{
  "head_dim": 32,
  "norm": "layernorm",
  "norm_eps": 1e-06,
  "attn_scale": 0.25,
  "init_std_up": 0.0818,
  "beta1": 0.93,
  "lr_head": 0.0117,
  "grad_clip": 1.0,
  "decay_shape": "linear",
  "seq_len": 128
}
Each number is 128 + 24 x the weight over its row's rms, rounded and kept within 0 to 255. Layers, rows and columns count from 0. The size above them is the row's rms in percent of the matrix's.

# layer 5 MLP down (transposed), 384x96, rms 0.0813, rows 98-133, columns 0-95
size [ 99 103 109 106  95 117  97  98 104  98 108 125  93  97  95  94  91 104 109  96  92 101 103  96 110 104 101  98 105  97 114 103 105  94 105 100]
[[118 108 148 147 100 136 144 118 162 160 109 132 100 122 110 124  98 113 130 138 153 131 106 135 143 161 136 118 129 141 172 144 128 177 101 133 118  99  75 117 133 101  95  93 106 138 157  72 189  87 147 149 135 152 139 138 129 115 101 152 117 149 159  88 116  92  98 129 115  93 130 109 144 171 116 182 153 138 170 104 132 113 158 148 140 151 118 105 116 149 122 137 103 128 128 125]
 [119 124 169 160 121 127 105 135 137 151 125 116 115 116 155  97 147 171 107 105 115 181 136 152 128 136 161 117  97 118 127 113  92 114  80 166  96  71 171  97 135 126 114 154 125 154 130 111 151 122 137 110 177 155 113 144 145 156 128 109 156 125 133 123 104 145 126  94 115 104 154 135 130  95 113  93  91 130 138 112 137  95 127 136 146 170 109 129 157  94 155  86 145 130 177 137]
 [123 104 110 132 106 120 165 147  65 150 111 150 104 127 131 145 142 120 172  90  83 161 107  66 146 141 156 125 142 118 120 111 163 147 188  73 131 132 130 139 120 156 126 124 129 172 162 117 111 138  98 148 123 131 106 136 102 134 113 125 159 147 141 128 140 122 129  90 154 164 110 136 111 115 147 109 174 135 125 114 135 101 141  89 145 116 130 138 131  93 158 148 129  94  93 152]
 [157 124 135 161 103 112 169 151 140 168 106  89 126 115 127 158 143 144 102 142 152 118 163  99 116 117  98 143 157 133 142 111 118 155 140 107 145 151 118 138 124 118 135 118 104 143  58 144 123 103 141  99 120  78 127  89 149 109 135 108 157 150 114 146 167 132 112 140  97 151 118 104 135  79 146 112 133 160 100 137 150 167 135  95 167  73 144  92 137 119 115 138 119 139 127 174]
 [111 157 111 108 139 122 100 107 142 174 133 151 136 129  96 141  90 136 116 163 158 154 123 166 112  86 171 113 151 143 168 175 117 148 157 138 129 121 101 135 127 146 112 102  90 153 130  94 125 120 110 140 109 114 156 121 109  98 141 137  98 143 157 158 119 142 107  96 151 127 138 113 132 161 163 107 119 137 133 133  87 105 100 120 129 163  55 141 130 102 153 158 165 118  93 114]
 [110 116 137 125 152 122 158 136 103 126 140 148 126 133 150 161 123 133 113 123 122 146 124 134 128 128 125 101 113 122 115  98 126 149  90 116 171 147 154 129 148 134  94 147 163 137 111 120 137 170 126 150 104 128 142 118 140  78 122 143 123 127 107 123 156 107 127 119  89  86 117 139 131 157  97 137 110 127 134 141 122 255 119 138 109 142 125 115  86 113 106 124 121 109 138 108]
 [127 131  83 128  87 141 153 171 111 145 117 145  96 116 153 170 134 119  96  91  85 118 162 124  79 139 139 148 145 100 150 126 150 156 113 109 144 110 142 137 111 139 126 143 115 146 159 100 125 104 118 126 163 109 110 140 127 146 145 104 158 161  93 104 188  96 134 113 118  95  95 119 152 152 138 131  97 134 131 142  96 123 144 139 149 132 147 138 134 113  73 184 158 131 162 114]
 [105 115 115 131 129 145 200 155 104 118 128 155 146 141 139 143 107  90  94 161 161 127 130 109 134 115 125 111 156 145 148 147  97 104 128  81 149 126 116 159 184 123 154 105 143 121 125 131 169 106 102 119  98 109 146 106 118 101 162 180 118 110 126 125 135 115 123 175 180 118 100 124 162 116 132 133 181 137 134 110 132 137  95  98 120 109 105 118 123 122 133  78  94 121 115 135]
 [126 114 141  86 125 116 135  82 149 173 113 116 148 146 117 126 157 148 153 114 153 161 146 128 133 159 134 100  81 131  92 129  95  98 125 117 135 102  93 153 192 121 135 105  89 133 174 130 110 134 139 101 122 120  89 142 147 139 143 160 153 147 155 149 121 183 122 108 122 124 175 125  92 154 123 114 105 128 104  98 132 102 111 125 156 147 127 160 116 103 146 127 117 109  84 163]
 [130 141 132 122 119 116  94 143 125 152  86 176 123  95 125 130 108 147  93  75 124 156 125 149 137 121  82 144 115 148 107 113 133 123 108  78  95 142 145 153 143 166 110 171  97 138 137 181 156 164 105 162 119 129 121 148 156 161 130  88 130 154 108 113 134  84 154 126 153  99 122 137 141 141  75 129 115  99 126 128 107 145  80 132 143 153 128 132 119 148 139 118 127  90 155 154]
 [ 91 150 122 141 107 120 147  94 156 102 120 148  98  76  99 157 168 108 116 103 107 150 137  87 136 125  96 165 136  88 151  92 115  93  92 143 159 150 153 169 128 140 167 117 142 152 117 118 134 172 161  93 144 161 128 129 149 121 117 134 102 125 131 111 144 170  97  97 122 156 123 120 115 170 128 132 150 100 148 158 105 104 147 160 128 136 130 134 114  92 138  87 122 135 141 148]
 [171 151 146 151 129 121 163 181 118 104 153 133 115 128 128 139 154 117 126 163 144  85 127 122 140 148 123 151 160 154 158 121 121 156 132 148 150 120 124  96 128 115 141 158 132 155 115 116 107 104 131 122 130 134  78  84 113 152  75 139 113 156 138 142 135  88 120 104 119 146  96 112 116 155 127  91 173 155 123 116  99  79  70 159  91 150 140 139 100  82 126 151 139 112 124 125]
 [ 65 110 153 170 147 150 128 128 103  90 147 102 123 141 145 115 141 137 127 146 149 124  70 138 133 118 139 130 143 144 128 135 120 143 147 178 140 143 108 144 140 138  85  96 136 121 149 132 106 176 133 144  78 145  99 171  89 129 119 115 139 130 102 142  69 148 169 138 142 104 104 126 101 155 133 106 164 162 105 122 151  60 132 119 118 129 121 131 122 133 156 140 114 103 129 118]
 [110 113 129 144 134 136 179 158  77 111 153 133 130 121 132 166  92 102 127 120 129  90 119 121 121 109 108  80 105 122 107 115 114 122  93 173 100 142 177 140 184 170 127 169 139 118 140 117 139 144 111 102 146 130 140 129  94 152 108 141 108 134 135 117 105 101 115 139 168 127 148 152 117 106 124 154 119 200 104 131 108 133 157 131 121 120  89 134 145 125 150 173 128 119  88 104]
 [112 129 112 102 117 118 125 111 114 107 115 146 133 104 170 147 142 172 116 116 141 123 131 119 153 148  99 106 126 134  99  93 171 139 151 114 149 178 145 171 161 132  86  98 164 114 156 140 112 133 150 123 129  99 132 115 149 127 125 124 126 188  98 135  94 148 146 127 132 145 138 103 165 101 139  70 131  69 119 142 117  86 111  94  92 146 161 138 159 123 149 142 127 124  83 138]
 [106 142 150 110 137 160 128 133 162 108 154 152 114 165 137 148 127 122 126 129 130 131 128 119 126 125 134  79 143 102  87 158 151 140 130 127 117 114 110 162 130 121 129 106 124 130 126 166 109 156  87  86 110 132  97 135 172 168  91 116  93 115 133 125 119 122 153 134 168 117  95 110 114 164 169  77 111 130 169 133 170 126 128 148  75  60 109 151 106 145 127 151 149 128 104 107]
 [121 142 168 152 104 121 130 126 137 115  98 157 114 161 164 131 100 110 154 139 122  93 165 151 148 152 149 130  83 168 140 136 142 151 126 134 113 137 117 127 124 128  96  85 136 147  91  83 118 125 134 119 157 117  96 176  98 161 163  96  87 112 137 171  95 119 148  71 121 151 182 134 116 111 137 134 145 108 109 115  98 173 120 111 142 106 129 140 104 142 101 106 116 138 115 123]
 [ 92 152 138 162 177 141 122  99  96 110 158 133 131  98 123 161 104 149 113 187 141 131 135 113 141 123  87 102  97 132 103 156 120 109 155 105 128 105 132 143 110 105 118 142 128 134 134 100 134 115 112 137 132 100  87 136 103 145 130 109 137 138 174  90 144 201  81 115 115 141 127 109 130 119 138 167 111 133 101 138 145 172 154 152  75 148 148 131 135 138 125 136 113 106 176 121]
 [136 155 140 123 117 147 145 136 123 105 140 144  84 103 154 130 113 149 134 150 145 161 114 151 137 124 129 113 157  98 145 153 132 118  92 133 125 112  94 150 104  87 155 157 145  64 130 123 111 135 126  83 184  96 101 151 145 176 136 128 142  90 141 101 126  89  95  91 119 115 133  96 136 165 162 131 153 144 146 156  75 171 135 148 108 109 123 125 119 169 109 136 119 118 111 123]
 [121  81 146 125 100  85 191 141  92  95 146 135 129 128 130 139 111 131 137  93 116 156 176  95 120 106 117 109 112 138 112 130 152 135 130 104 146 127 171 139 110 164 106 149 115 133 139 131  95 137 109 105 141 114 139 117 181  70 152 133 134 168 143  91 129 120  88 161 175 127 110 102 117 139 134 133 158 151 173 140  93 110 126 138 124 159 159 104 102 110 143 111 118 121 136 154]
 [130 159 103 106 147 137 103 129 105 124 146 105 144 121  75 125 153 138 152 172 140  95  78 118 107 149 147 110 110 139 123 197  98 124 155 113 106 152 126  89 115 125 133 118 116 169  98 141 115 134 138  68 122 116 134 129  87 150 129 145 136 134 166 152 166 106 134 105 139 127 134 115 132 122 125 127 129 143 167  89 151  77 147 139 150 135 153 179 121 167 123 143 112  95 102 121]
 [ 81 128 140 103 152 129  89 120 130 147 134 158 119 124 129 121 108 104  95 127 146 118 159 128 113 174 106 134 123  95 160 105 126 139 136 137 127 161 128 132 142 155 137 131 137 128 134 147 115 147  81  98 137 189 153 161 164 133 111 174  95 149 104 161 158 170 123 122 128 106 120  96 107  97 128 115 145 119 120 119 123 122 144 166 117 143  84  72 124 188 120 146 108 148  79 127]
 [ 96 128 123  90 127 113 142 125 134 132 117 146 132 114 110 143 135 107 156 145 114 145 116 100 142  83 161 130  90 126 147 147 137 135 141 120 146 156 127 116 134  90  72 164  87 140 109 128 164 153 130 129 126 162 123 176 110 101 138 133  91 108 185 108 182 125 109 104 128 106 115 114  99 147 120 137 131 112 151 148  96  72 135 102 147 146 117 125 130 192 112 111 159 130 123 175]
 [106 151 117 118 164 131 171 142 147 127 134 125 174 110 140 106 132 138 100  94 163  93 137 127 130 131 121 143  94 107 144 100 117 141 144 119 143 168 127 155 115 151 112 100  79 150 139 153 158 118 149 120 113 159 140 100 192 115 160 132 126 148 150 114 120 120 160 113  93 132 187 123 129 127 145 129  86 129 121  61 136 105 104 141  98 105 107 103 105  90 104 151  98 146 141 150]
 [142 110  88 138 165 102 107 164 167 121 145 134  91  97 127 141 119 120 133 133 138 133 120 131 123 192 145 122 118 121  74 103 132  86 129 150 117 114 157 138 103 117 173  87 105 157 129 121 148  97 117 132 119 151 106 125 157 107 104 159 160 115 103 162 172 149 132 115 176 116 140 142 110 178 149 111 125 131 115 123  80  94 139 138 106  96 137 159 112 135 140 153 144 141 118  90]
 [ 87 138 154 166 165 111 137 155 136 115 142 130 139 140 131 104 115 120 107 151 117 118  93 118 130 200 137 113 106 151 128 138  97  65 138 129 138 127  98 135 106 154 142 101 127 114 151 133 105 130 145 131  94 140 118 107 111 142 143 151 112 162 109 138 145 149  82 145 134 130 144 163 107 131  80 130 135 156  92  93  87 104 178 149 133 116 107 144 158 114 152  78 129 133 119 177]
 [121 116 150 128 151 122 162 138 109 132 129 131 101 130 145 161 146 137 105 149 132 146 117 168 133 105 104 146  98 102 112 118 137 139 155  97 177 128 126 105 161 186 136 137 101 133 143 100 136 106 129 142 130 139 111 123 116 113 119 128  77 128 114 139  92 174  66 133 108 146 157 114 116 135 110 132 149 120 110 176 113 104 132 123 133 154 157 120  87 119 185 106 173  61 111 116]
 [122 117  97 134 156 131  92 151 148 134 112  68 116 117 137 152 145 142 124 149 157 123 126 114 128  96 137 141 169 132 108 158 142 140 114 108 136 110 109 117 128  90 141 160 113 156 143  97  96 123 125 137 159 209 177 138 136 129 127 140 122 139 131 116 133 111 138 103 109 136 118 114 134  74 108 127 118 126 143 162 101 201 135 150 116 104 145  85 160  80 158 124  97 104 119 135]
 [121 157 148 103 112  86 149 139 139 120 131 126 122 137 122  95 113 143 139 143 119 125 124 102  98 131 106 163  87 162 120 115 157  57 157  84 164 152 119 117 131 126 151 129 156 121 136 112 150 147 149 148 129 147 130 124 153 120 119 128 146 117 139  42 137 173 158  95  97 132 167  79 123 173 116 104 143 128  98 134 134 112 142 140 129 124 128 159 106 146  97 153  98 151 116 109]
 [116 113 115 120 117 107 139  99 161 163 143 134  81 108 178 156 111 110 164 146  98  77  95 114 108 139 157 137 110 185 120 121 124 127 108 102 117 107 139 127 109 112 116 126 139 145 170 122 105 126 153  78 169 177 119 136 137 174 141 126 111 109 158 130 138  99 143 105 158 105 139 167 158 137 134 104 130 107 113 143 162 123 155  97 140 117 152  92 126 139  76 120 132 153 145 123]
 [132 102 127  96 146 124 134 118 151 128  90 124 165  99 147 134 120 136 108  86 125 115 133 111  92 116 155  87 171 152 143  88  76  92 148 133 127 130  98 139 150 135 143 112  98 172 136 143 115 117 133 139 122 131 120  60 134 128 139 145 135 135 140  97 142 130 105 148 104 160 130 128  93 153 146 101  89 156 164 134 122 114 112 130 176 126 106 142 112 168 129 191 158 138 137 167]
 [147 132 111 100 122 148 184  88 112 109 160  77 168 153 132 145 109 153  84 140 110 114 137 135 176 153 143 127 101 131 130 142 124 131 142 117 165 128  96 151 182 138 118 143 149  98 147 117 141 123 171 146 103  91  94 135 119  98 127 125 120 115 122 115  84 128 107 124 166 109 120 171 113 120 131 100 135 135 145  97  93  98 100 134 104 109 150 141 105 130 108  98 168 129 160 161]
 [143 136 165 129 160  99  96 150 123 120 167 146  83 125 110 149 112 128 127 157 140  76 143 118 127  97  96 129  88 129 106 165 104 133 127 195 134 103 156 142 110  86 137 129 103 128 156 133 115 146 129 122 116 164 161 150 143 126 147 110 113 128 160 118 119 152 121 113 152 113 147 166 142 145  81  83 157 122 140 126  87  65 146 131 118 167 111 161 106 109 130 144 117 128 120 123]
 [114 109 141 122 128 122 144 114 107 107 139 148 146 151 108  81 128 144 113 127 115  88 112 169 167 143 143 168 118 129 174 141  97 131 156 136  99 134 116 150 127 121 143 126  93 108 106 130 115 156 118 143 118 188 100  89 116 103  98 133 130 132 188 129 113 127 120 137 128 153 172 131 120 119 103  91 116 163  88 126 146 123 115  88 143 141 122 147 140 127 159 205  89 127 102 109]
 [116 140 149 103  97 100 138 133 132 151  96  95 124 131 107 169 103  89 143 133 108 106 133 103 105 151 139 118 125 132 116 161 144 126 113 132 104 149 131  90 112 156 146  99 102 143 231 131 108 127 108 159 136 131 138 123 109 182 133 116 131  94 141 142 130 106 139 159 165 138 142 122 133 144 119 112 107 157 163 110 140 109 144 120  87  76 156 113 117 110 123 151  94 171 132 148]
 [146 110 141 145 134 148 151  90 124 156 133 133 140 128 155 160  99 140 183 126  90 142 150 115 146 108 168 122 108 155 124 145 138 103 139 117 104  96 138 166 157 141 126  98 132 102  98  96 130  98 149 121  90 165 108 121 107 131 134 142 120 127  87 163 101 108 136 108 158 147 106  98 124 157 122 145 109 105  56 134 151 109 151 128 169 116  82 150 134 158 155 151  99 107 105 154]]
# layer 5 MLP up, 384x96, rms 0.0917, rows 99-134, columns 0-95
size [ 97 106  99  96 117  97  94  97  98  98 118 108  94  96  98  93 102 112 103  89 101  93 102 114 101 104  90  96 112 115 104 110  97  99 100  88]
[[109  99 152 120  67  96 117 142  92 106 132 106 124 136 152 150 120  77 126 138 146 131 115  92 147 129 130 133 125 161 145 159 144  98 120 154 102 118 108 169 103 118 127 149 134 117 181 104 116 122  91 121 116 121 154 161 138 146  99 172 135 112 135 160 153 117 163  78 126 126 128 115 128 130 117 143  86 126 117 145 105 134 139 132 100 144 204  99 149  88 108 127  96 138 152 149]
 [102 120 128 139 142 176 105 130 140 126 134 115 148 108  89 129  76 128 117 112 141 111 158 141 127 137 149 148 119 140 137 106 101 121 138 149 126 107 142 174 144 124 129 129 106  99  89 163 102 163 183  90 115 117 117 127 109 150 136 140 128 117 176 110 116 187 129 116 120 116 109 101 100 136 109 157 107 131 128 167 128  59 142 137 112 125 130  69 171 105 110 118 119 112  95  94]
 [128 133 140 144 121  89 117 118 102 154 126 142 136 132 128  81 146 117 153 108 122 110 140 131 136  96 161 174 153 111 108 126 122 165 161 106 123 142 101 166 122 123 132 108 129 147 155 138 139 127  97 145 148 168 185 151 160 187 140 121 144  90 130  99  98 151 150 116 147  84 149 114 163 120 124 135 120 123 115  66 141  81 161 147 143 150 134 168 107 151 118  93 139 110 125 157]
 [117  88 118 125 129 141 118  99 158 123 120  92  79 126 158  84 145 147 118 116 132 125 140 159 123 127 115 137 131 169  69 122 166  99 134 118 122 140 145 177 145 148 133 157 158 139 145 168 126 123 111 126 107 114 106 158 146 130  90 104 142 151 114 114 117 176 143 118 121 107 140 138 127 178  95 124  99 124 148 139 111 147 169 144 104 162 152 158 156  83 103 142 119 105  79 156]
 [167 125 163 148 152 127 149 113 142 108 123 116 103 129 111 136 127 109 128  92 159 106 124  93 125 181 129 173 119 108 139 133  94 105 133  88 124 155 178 166 148 132 134 132 136  99 160 143 130 160 100 103 133 156 148 103 149 101 102 175 161 151 110 143 160 134  62 128 107 139 131 146 124 173 147 110 132 148 127 106 107 156 125 134 127  87 145 128  98 103  98 124 127 170 133 103]
 [109 145 128 139 112 154  96 164 109 121 129  92  98 135 159 114 124 103 125  92 152  97 118  95 164 111  92 137 151 103  94 116 169 170  89 118 136 112 162 116 100  99 151 157 126 156 154 136 147 127 128 112 146 126 158 134 146 108 109 152 147 169  99 188 167 150  96 130 116 120 113 151 175 127 143 108 119 126 101 130 105 113 138 138 152 156 119 106 109 124 121 115  99 112 183 155]
 [175  78 120 131 118 116 157  92 113 153 117 100 119 136 125 145 127 140 129  97 142 164 124 112 161 184 135 137 103 122  91 157 214 139 120  92 180 119 139 119 107 139 157 147 146  98 129 131 128 132 113 161 132 109 117 115 157 132 122 119 186 152 145 132 125 103 123 145 157 112 104 127 125 105  92 108 130 119 160  75 127 141 156 145 118 129 158 134 105 135 120 109 119 160 109 118]
 [118 121 175 143 166 148 114 115 145 124  83 121 104 105  93 119 137 157 144 126 133  93 163 105 123 136 120 142 110 141 124 141 176 155 141 102 109 166 109 144 127 153 121 150 123 155 191 117  73 126 115 151 126 100 102 134 115 143 137 136 111 114 109 127 155 148 152 110  94 173  69  86 136 147 112 147 147  99 109  94 155 126 129 146 166  94 148 141 111 151 107 120 131 104 134  92]
 [104 112 109 122 122 127 145 176 179 117 144 116 122 169  86 148 105 111 143 126  91  71 148 136 158 147 152 154 117  63 108 154 162 124 142  84 120 146 137 132 109 130 137 122 143 145 125 148 113 145 153 139 165 107 117 112 102 177 150 150 131 121 140 183 113 130 128 101  85 143  88 164 111 117 141  88 116 132 141 127 142 133 172 105  83 131 107 134 133 112 133 145 120 115 122 127]
 [107 122 173 112 129 166 129  85  85  99 118 114 122 127 139 134  79 123 132 133 146 103 138  88 100 125 109  97  97 171 162 155 107 139 144 102 144 155 151 124 125 157 140 124 112 141  94 153 101  97 127 151 106 129 154 140 175 149 148 105 127 132  76 103 156 159 161 131 129 114 121  99 137 136 128 148  95 108 114 128 149 149  97 156 125 118 144 108 194 144 111 157 121  93 132  95]
 [159  97 144 123  99 122 141  97 137 121 149 100 141 141 160 171 126 147 117  86 162 140  90 110  91  95 152 164 124 167  85 101 117 120 110 155 122 104 122 128 145 134 112 115 119 130 119 149 165 151 137 101 126 139 107 147 177 146 108  99 134  72 150 154 141 139 131 138 137 117  85 143 118 108  89 102 132 137 145 149 156 107 176  97 108 141 168 134 114 123 105 163  97 122 149  92]
 [151 145 100 170 182 127 112 119 133 129 142 146 166 127 158 108 167 135 116  95 116 104 141 146 122 132 137 136  99 155 113  89 113 121 101 132 175  98 122 119 107 130  94 154 137 148 124 148 189 184 140 156 153 132 154 150 102 131 149 128 119 129 107 114 118  89  97 113 144  76 111 132 107 111 119 104 120 154 151 148 115  95 106 103 140 142 112 132  94 113 159 138  91 131 159  82]
 [112 115 130 120  99 107 104 107 116 137 144 106 124 162 124 138  95  90 132 176 146 150 129 126 118 122 122 141 162 183 105 133 142 149 111  88 139 155 135 115 140 158  91 112 143 131 145 115 136 148 173 131 162 114 116  78 155 136 100  95 186  82 116 152 143 115 161  65 141 138 129  95 138 133 119 126 118 107  90 144 116 109  71 117 156 149 132 152 154 121 112 123 116 112 120 154]
 [147 152 133 153 140 109 160 147 157  84 111 121 121 126 120 127 147  87 116 124  90  73 132 109 153 119 125 115 137 121 119 127 123 133 139 106 118 136 126 133 166 105 175 133 132 121  99 110 112 102 150 140 135 115 113 161 182 158  98 142 152  75 125 108 132 132  92 120 116 153 145 148 124 141 167 125 117 128 118 154 163 139 160 126 146  61 122 103  89  85 180 120  77 116 122 116]
 [157 102 108 115 163 137 115 131 125 143 155 103 124  91  68 118 104 100 102 128 122 153  94 137 136 136 116 134 155 112 155  83 105 166 138 157 152 151 136 163 128 138 107 113 119 111 117 100 161 172 123 123 139 130 108 154 115 110 109 153 135 155  82 139 117 145 172 157 133 157 151 153  93  98 154 132 109  89  96 129  75 132 129 103 113 166 129 127 135 128 130  97 119 156 175 158]
 [ 97  96 105  79 134 141 123 161 119 153 162 136 113  96 138 122 143 106  93 113 127 151 115 122 146 163 110 107 110  90 137 111 127 126 139 104 120  88 140 117 168 122 137 157 130  88 141 148 119 129 120 113 100 109 124  95 129 135 170 143 151 126 125  81 164 158 110 135  86 115  91 121 188 153 128 113 141 156 151 134 141 162 147 103  86 136 147 128 197 144 143 131 118  85 113 122]
 [121 117 125 138 126 166  93 123 153 184 136 101 122 133  81 107 130 125 118  94 151 143 115 179 115 175 122 191 125  99 134  93 153 132 110 154 123 128 158 129 101 140 120 135 136 113 119 123 140 159 158 106 155 127 121  86 124 145  75  99 149 116 133 109 113 152 153 120 159 139 168 122 101 145 114 162  99 141  94 106 123 144  96 125 100 100 144 112 117 140  93 108 116 129 101  78]
 [109 124 124 119 154 109 134 121 118 128 128 104 108 156 112 150 164 143 145 122 199 107 156 155 118 105 151 129 135  98 142  98  94  93 144 123 133 134 111  89 116  95 153  81 143 166 154 111 154 190 124 156 108  99 172  87 119  94 166 153 157  82 149 154 118 104  98 147 142 133 115 110 137 131 135 120 121 135 137 157  92 126 119 141 112 106 133 170 115 157 126 129 102 122 134 147]
 [119 123 142  79 101 176  88 157 142 123 146 110 126 110 108  99 102 144 160 119 124 132 125 133 151 163 107 115  95 152 128 107 143 121 120 111 109 130 126  97 125 180 116 166 136  93 118 121 112 107  92 125  93  80 137 169 132 161 132 143 145  92 171 158 138 141 106 114 116 148 131 104 112 113 147 120 120 109 122 113 134 142 182  69 137 113 177 145 165 131 137 161  96 149 119 113]
 [125 143 133 167 136 171 127 125 166 116 131 133 135 116 135 125 139 148 127 113 145 118 137 108 151 113 128 140 143 105 123 131 166 177 121 142 117 135 123  84 152 143 110 176 130  92 116 142  96 142 105 164 132 129  89 138 121 105  52 100 103 124 157 167 151 128 136 134  77  97 154 115 119 130  88 159 116 123 172 149  98  91 141 186 141 134 106 157 102 152 142 112 123 122 106 148]
 [126  92  95 152 145 120 135 139 132 149 147 116 150  87 136  84 108  98 115  99 137 143 141 133 107 113  93 131  93 147 154 150 118 108 120 145 141 117 179 126 119 114 115  83 177 157 100 141 151 156 118 130 109 136 188 141 147 141 137 116 120 108 114 118  89 160  92 159 116  97 148 140 122  86 115 147 128  98 113 164 104 131  89 119 135 143  86  99 136 183 113 125 147 150  98 141]
 [129 140 158 176 142 157 143  93 125 143 102 106 119 121 137  99 158 120 112 116 126 123 132 122 157 116 116 104 129  84  67 154 102 144  99 129 128 148 135 125 126 113 118 123 154 100 147 127 171 154 135 155 130 142 109 157 130  86 156 160 129 156  96 134 170 119 140  91 127 113 149  80 120 148 111 116 109 170 155 174 127  90 160 103 143  57 132 131 102 147 117 126 145 151 145 113]
 [134 137 139  89 176 113 141  90 125  87 147 101 124 112 122 153 116 133 141 144 119  93 132 111 176 155  96 111 164  94 115 117 105 112 101 131 104 138  90 127 130 137  81 155 101 150 106 103 146  97  96 121 155 157 147 118 147 136 155 143 138  96 109 138 130 144 148 121 157 173 130 167 149 150  88 158 105 153 136 104 174 125 126  95 111 126 111 150 116 152 155 164 144  84 127 105]
 [151 112 142 157 145 133  98  97 125 162 111  89  86 111 110 110 126 145 183 138 146 129 165  94 145 128 157 118 102 129 127 131 136 126 153 146 110 168 120  69 119 113 114 107  97 129 100 131  94 168 146 116  69 130 130 150 129  85 100 122 144 139 145 121 166 143 120 166 138  76  89 115 121 113 141 137 101 113 128  93 104 131 104 151 134 149 115 163 150 140 147 156 106 158 109 113]
 [109 128 162 151 140 101 102 157 132  79 142 104 123  98 168 147 153 148  97  97 123 134 115 129 134 124  89 119 122 168 171 127 131 151  88 115 121 155 111 126 171 142  89 131 125 126 136 139 117  84 144 123 114 132 120 135  97 103 152 144 171 108  68 124 140 158 184 149 135  99 157 142 126 139 108 107 133 118  94 197 138 108 111 116 126 126 149 131 126 160 127 122 119 141 161 156]
 [119 117 155 108 115 129 130  94 158 132 135 115 123  98 108  98 131 142  64  86 134 125 135 111 111 110 145 165 150 172 139 140 138 119 144 166 149 154 146 177 154 154 120 117 150 153 143 174 140 103 131 117 132 104 151 144 143 133 158 138 137 148 109 111  96 130 129  79 143  91 102 143  84 139  85 109 126 125 128 119 129 124 102 109  87 117  94 139 134 124  72 193 135 131 101 127]
 [151 147 118 102  90  73 137 111  76  87 108 101 132  99 119 177 112 127 117 135 119  96 187 132 142 119  82 133 124 161 143 144 144  81 139 107 110 146 117 116 156 135 129 141 156 103 106 134 121 135 107 150 114 167 161 133 139 113 118 128 139 124 150 167 146 129  74 121  84 139 147 150  93 114 126 119 104 124  95 107 143 139 111 102 133 106 110 152 110  89 116 108  88 151 134 145]
 [143  92 114 117 145 110 104 147 131 158 138  92 129 143 147 113 153 124  73 149 143 136 120 114 144  91 117 150 177 120 141 112 106 137 119 153 152 115 147  80 123 108 116 138 131 118  75  84 139 141 139 138 106 127  98 124 135 114 129 187 169 106 105 141 165 118  73 125 129 124 110 168 187 168 155 116 120 143 143 134 138 116 121  87 143 132 138 150 149 135 136 153 136 114 163 171]
 [103 120  98 140 190 129 152 135 114 116  93 125 138 120 104 112 132 144 134 116 110 121 115 128 203 105 155  95 154 120 111 126  92  88  96 125 116 111 108 115 147 112 132  89 109 158 123 128  85 198 140 134 169  68 131  96 116 116 171 134 138 162 130 122 115 148 114 132 156 147 150 165 102 171 132 128 122 124 129 120 162 106 133 129  98 138 133 149 158 129 142 139 144 134 134 109]
 [111 152 150 129  94 145 112  98 117 137 147 163 156 148  91 130  96 165 157 126 132  98 124 103 131 112 159 166 165 117 120 127 112 105 117 116  97 108 131  76 139 190  99 135 125 128 113 120 130  98  83 124  97 126 122 126 122 142 137  92 186 147  93 141 127 174 115 169  88 137  92 153 131 135 118 133 105  94 129 114 116  72 100 135 121  99 148 130 126 150 136 156 135 121 138 148]
 [143  95 107  62 141 100 134 144 101 111  93 126 124 120 114 120 104  91 128 153 151 142 108 118 122 112 124 111 132 177 116 130  98 131 159 131 136 180 125 174 110 143 145 162 169 106 135 106 108 105 137 104 124  87 150 154 157 103  80  87 150 129 155  97 154 118 144 165 141 111 119 139 123 146  88 123  86 133 133 150 158 144 157 128 130 122 103 131 124 147 113 145  72 101 126 125]
 [144  87 157 103  97 106 116 123 141 177 120 150  83 128 149 121 133 137 115 127 144 125 125  96 157  87 107 123 119 100 129 152 116 158  95 113 135 131 174 108 156 135  88 144 100 152 174 136 171 144 129 130 119 161 170  90 142 137 145 118 112 113 135  76 169 126 124 104 114  86  95 114 118 147 119 150  84 152 122 125 140  80 131 146 149 150  96 116 156 134  96 149 152 135 123 108]
 [130 119 114 158 135 140 133 167 146 111 123 137 148 117  98 107 145 128 107 137 167 150  91 113 162  85 120 194 145  89 152 118 135 139 129  88  79 115  85  51 126 116 100 154 128 116 130 145 146 144 117 126 120  92 150 129 124  95 145 109 162 127 119 140 176 105 113 105 126  90 102 115 152 129 142 139 139 142 154 154 125 147 116 139 106  98 124 112 156 167 101  98 113 143 152 131]
 [141 120 136 121 140 131 123  92 166 154 136 112 142 169 149 109 178 110 103 141 182 131  75 152 111  87 155 130 146 119 112 127 124 100  69 107 150 116 145 101 117  93 120 138 129 169 178 153 107 130 111 111 129 124 148 142 198 132 130 128 139 127 147 154 114 139 127 100 132 142  94 164 141 140 139  86 111 151 161 120  99 155 109 115 122 130 129 131 149 156 154  87 148 105 135 122]
 [145 132 147 107 187 110 139 105 144 131 127 101 135 133  91 157 123 134 145 133 115 155 134 108 124 148 148  93  76  81 139 140 139 147 135 101 128  93 170 135 132 153 163 183 110 100 139 102 143 150 105  86 121 148 153 145 112 144 130 126 129 130  89 126 140 155  94 127 145 118 112 133 129 129 106  82  69  81 138 119  82 136 129 155 157 101 129 124 135 172 118  92 153 115 132 117]
 [144 162 108 153 133 102 139  98 135 138 109 111 124  67 132 102 141 150 130 123 125 154 133  96 138 151 201 108 143 137 142 156 163 120  93 148 107 150 157 115 129 179 132  80 154 140 150 137 126 143 139 153 111 118 129 140 143 132 155 141 164 169 118 151 184 126 116  92 117 106 122 137 116 132 142 105 132 111 189 136 115 147 143 126 125 124 149 126 155 110  88  80 139 139 137 168]]